{"num_attention_heads": 6, "norm": "layernorm", "rope_theta": 500000.0, "parallel_block": true, "beta2": 0.95}
Each number is 128 + 32 x the weight over its row's rms, rounded and kept within 0 to 255. Layers, rows and columns count from 0. Numbers have three digits each. The size before them is the row's rms in percent of the matrix's.

# down: layer 10 MLP down (transposed), 768x192, rms 0.133, rows 472-485, columns 0-95
# up: layer 10 MLP up, 768x192, rms 0.118, rows 473-486, columns 0-95
down472 114:129059130147129113166144139168066128101121148118047074108146131122152141167198097135163113099174094098077161203183152131105114125124105094092131110127080177100137067142093106144086133134196155137096094097121123125105109093135186177204156199140131132163090140139093087170116118129135132096
up473 099:123154158133046150157109140150165175143200109173149145127136032154153156133109090233125143150107147149092117088197127135098132084131131097100106187170191120111180149122123118099149098140128159127194139136125151126097150116177124184133133067168134165108100134187097146144078160068154152096
down473 103:146100100099119138148110087118180102145119098130137080129116170191078154169175150114149109091104069145142142116112124206222138140154111103166132150134144088156084151134072146101102118102166200164075066113110125061116158083161117126133146125148109094196078132141137143073185162128086145098
up474 100:170143176109158091111111189062093151049079096057148185164116080134155181123142145135167149137150124115094102065142147129105134172128109096153135088059087142110096124110114158187102160113084152087132120126170092138122117142144128160045067163118142115126152104068129163171130137125115139138
down474 104:102121097137177140068115134130089118158152112192129098083145126077151097125129130108163102180186151091136137149148124135158129094094199145150124107106113167105079063174140095098151092140132196136144107174087132127149140107143217107099119135103161086161092155127183151130147166132150116161
up475 096:184125163054126082143166188146169132177128170113037102128127157124183111148117092111131132138142100095103101161116138177123149111126154145109168160095160080182133139146136173110092115142093101108129115089085143142136161112102096153139156145094158112182142173166117113098075151071131089103
down475 094:194180103093100147199159173090125068126143123132096153115158087140095063152160103123088127149165152114106136116122182119109130145118117147088110128190100156219114133139065118069013085140157096097157142133114173107105165125177184065160056101173141087134124081125133119089137170149148127107
up476 101:099101090114109143130129140154126180123148098070113111107143077151134167098196173120124082182127110101128115111132151133094145172085104110157085166110102109174181131162195082137110082114156142083135127090097069106115158100090129095152146172131088093138174092100163119101119116121123133143
down476 092:121198137139156137104151195170085124193141126115102118140092133164129150109099133174106125088145102087176219095184187139073127131106139133098137148100144180130112127026127182161183161123191108081049117164124138160119086175092119103128173133121167143109127165093143155123105165143129148113
up477 093:138086134116104128092124106114102199132155159145101112104121127124138100111126118144101132149148132155107090110071103095131131082069195124143170124191148176093165187184180179101119148114170201147187172100145078127140120125085080116118058151174141168172132116122123150122141115137128153089
down477 085:129150146143126170137127084055157036127183088125139148170181124115133130102163099138129171079142143105103100088173149131111095141113158157072151172102114128137072096111125127146026113128127103146122131135140163112117108101176167110043124106115116146071103110120145175142124118148152096201
up478 093:076103127112138205154086080101114188135178118157104180141176115131133134101122074141121177089079094115134058145126104186212185082129115100081101089133095104171115151092124089143117115135120117087093125115139165072105092136207187104118103198080165139101112133132114114085099198159126143162
down478 098:128134082102084073146164111134153130106175126112148132179132161123122108128124126160154096145165118126187170115110081130066145171110156127118072092129096090093098116126101209157134157144153140171144144154135117104143117138100132168166165107128145112143145078120160177146214069172139137191
up479 099:163133099110118140078141125130133068124131132136145114130128102104195180127097164152121153082077094200161063166139149165208122156144121127143139101128120125178146160182064150100080136162109126118137172146142081151155144179087121117110112147139131126151120170084134175079100187143123153110
down479 099:124118174118159129125090146072138120122138183126096146098130103104186133126160160084149140127112113178085125141181105126128142110179157127125151170103120062092187128149124102165153107191202071080086141093159073124137160132148138156155103090142152105158115119143094171142124148120133117106
up480 104:163136082147151150080098143095144145157136104203102177136094136085132179129162050112091131097133117075153125164115176142153140062111121119178175122103126089166133129139112081084049137126185115131127124100169105085131162183136130152109210137095047109107120153122096123054163181116163115111
down480 107:144171131114060142116165160075158117142101143136090145193153083160111164107068063118144147131064151114105169090137117115135123127116123054177150103185107160169105099170158106143065141117092156146223136098093114153166159116116119143107092145126114126113109128086131147137102113059121140135
up481 101:138094126099145084176157068156116160208115172103103138194140168110182173186119137040122126111117108131178157182118137108134140194103103135113089130136097154105169114162136126126145178067151117129117146107167159165133154141121165133066098132148175073074105159118151101131134137076114148171
down481 099:159147071120100136120113131075075131139080080111086188170184134131151131180049133190120130137149116070176084123159112178206125180186137129169146087117126083124101053161142143142124177153126067129108098127129093147096085160154122141100161095139157130118195078160121138109092086104113121179
up482 097:137126138133120180127142154153085118121104151112082080101110143153101131103201146063182157146185138148118191095067146145061149129142126131098121102224081088077126150079088094140162126133196101147107086092151146126094114141146089177106103149132148112139182128121143104212143141133122143133
down482 090:107171103113145114135065117154096103135156115126136044097131161174099152105108134107107095136163117104012159081102067145161143110081126131121139149159065107136119079108132123061096148153128109084136126134129121150138121068129138124080092133142113169123182143177125162111144129148147064074
up483 098:104126098110111142091157163116080145184121072109200130196112162158187122106116114127160182151154134121146118156141178117190152174093116134104154124160121170083153096143113124095085110116133157152121137109134116084128099059106154205165148141115118148099105113049123120157141124160094158112
down483 096:107103138097137118067153091114108129111134144125138151168088174116092091186100159136104070097115143147160142123129130164071151085102165130099093214119107098086104136116133148104207122091137159132137144095099197128137134101128132071163137167133108171180119033165104108134133130127080068084
up484 095:116147221079131138170131158147099141200102088103148093096160152167154160089174123165131125125144132132120199115122192157150094109095122130181135127130124119111165146111126150074135116157102120136092083073139129110150130136166137152134072132187158108120135040175145099142088183096161112170
down484 096:076190163157131157115061122128127118166134110130136173145142055155108132150093146092092137104181105120096181153190060121114130123079132097169158168107121113136157158152144121093169058112167137069198093134123146114130108122159101139123098133101158103168155132093093093131192163177129158101
up485 096:093088098205172102189174162141089137109173069117128145088124167068087166082118114113095133129131119137159130127144187157149157145109134140114169145084112136083099171133144097123118132083136153161102164137165100139140130086121090132112112159164109160099173212177183182149088123149086142104
down485 110:169135146124106104176125184144155098153078102113153098137143167140144061096150089124162163120170121122124132204117154135166142143195150144129202141128109117079123142177164008126080121160127112132133108087108153131112234184168129187137146173102127118188185190100168150159140161085143052130
up486 106:168115106135094149130130088151123081156107136102117151114112158096153094156170099111091235182133097158083109114090087138139151106081142127106144111211132121128101159182068155094120135105167142094104118087167153205163141135104097173111096104115091150105120130139112145127150159089150137141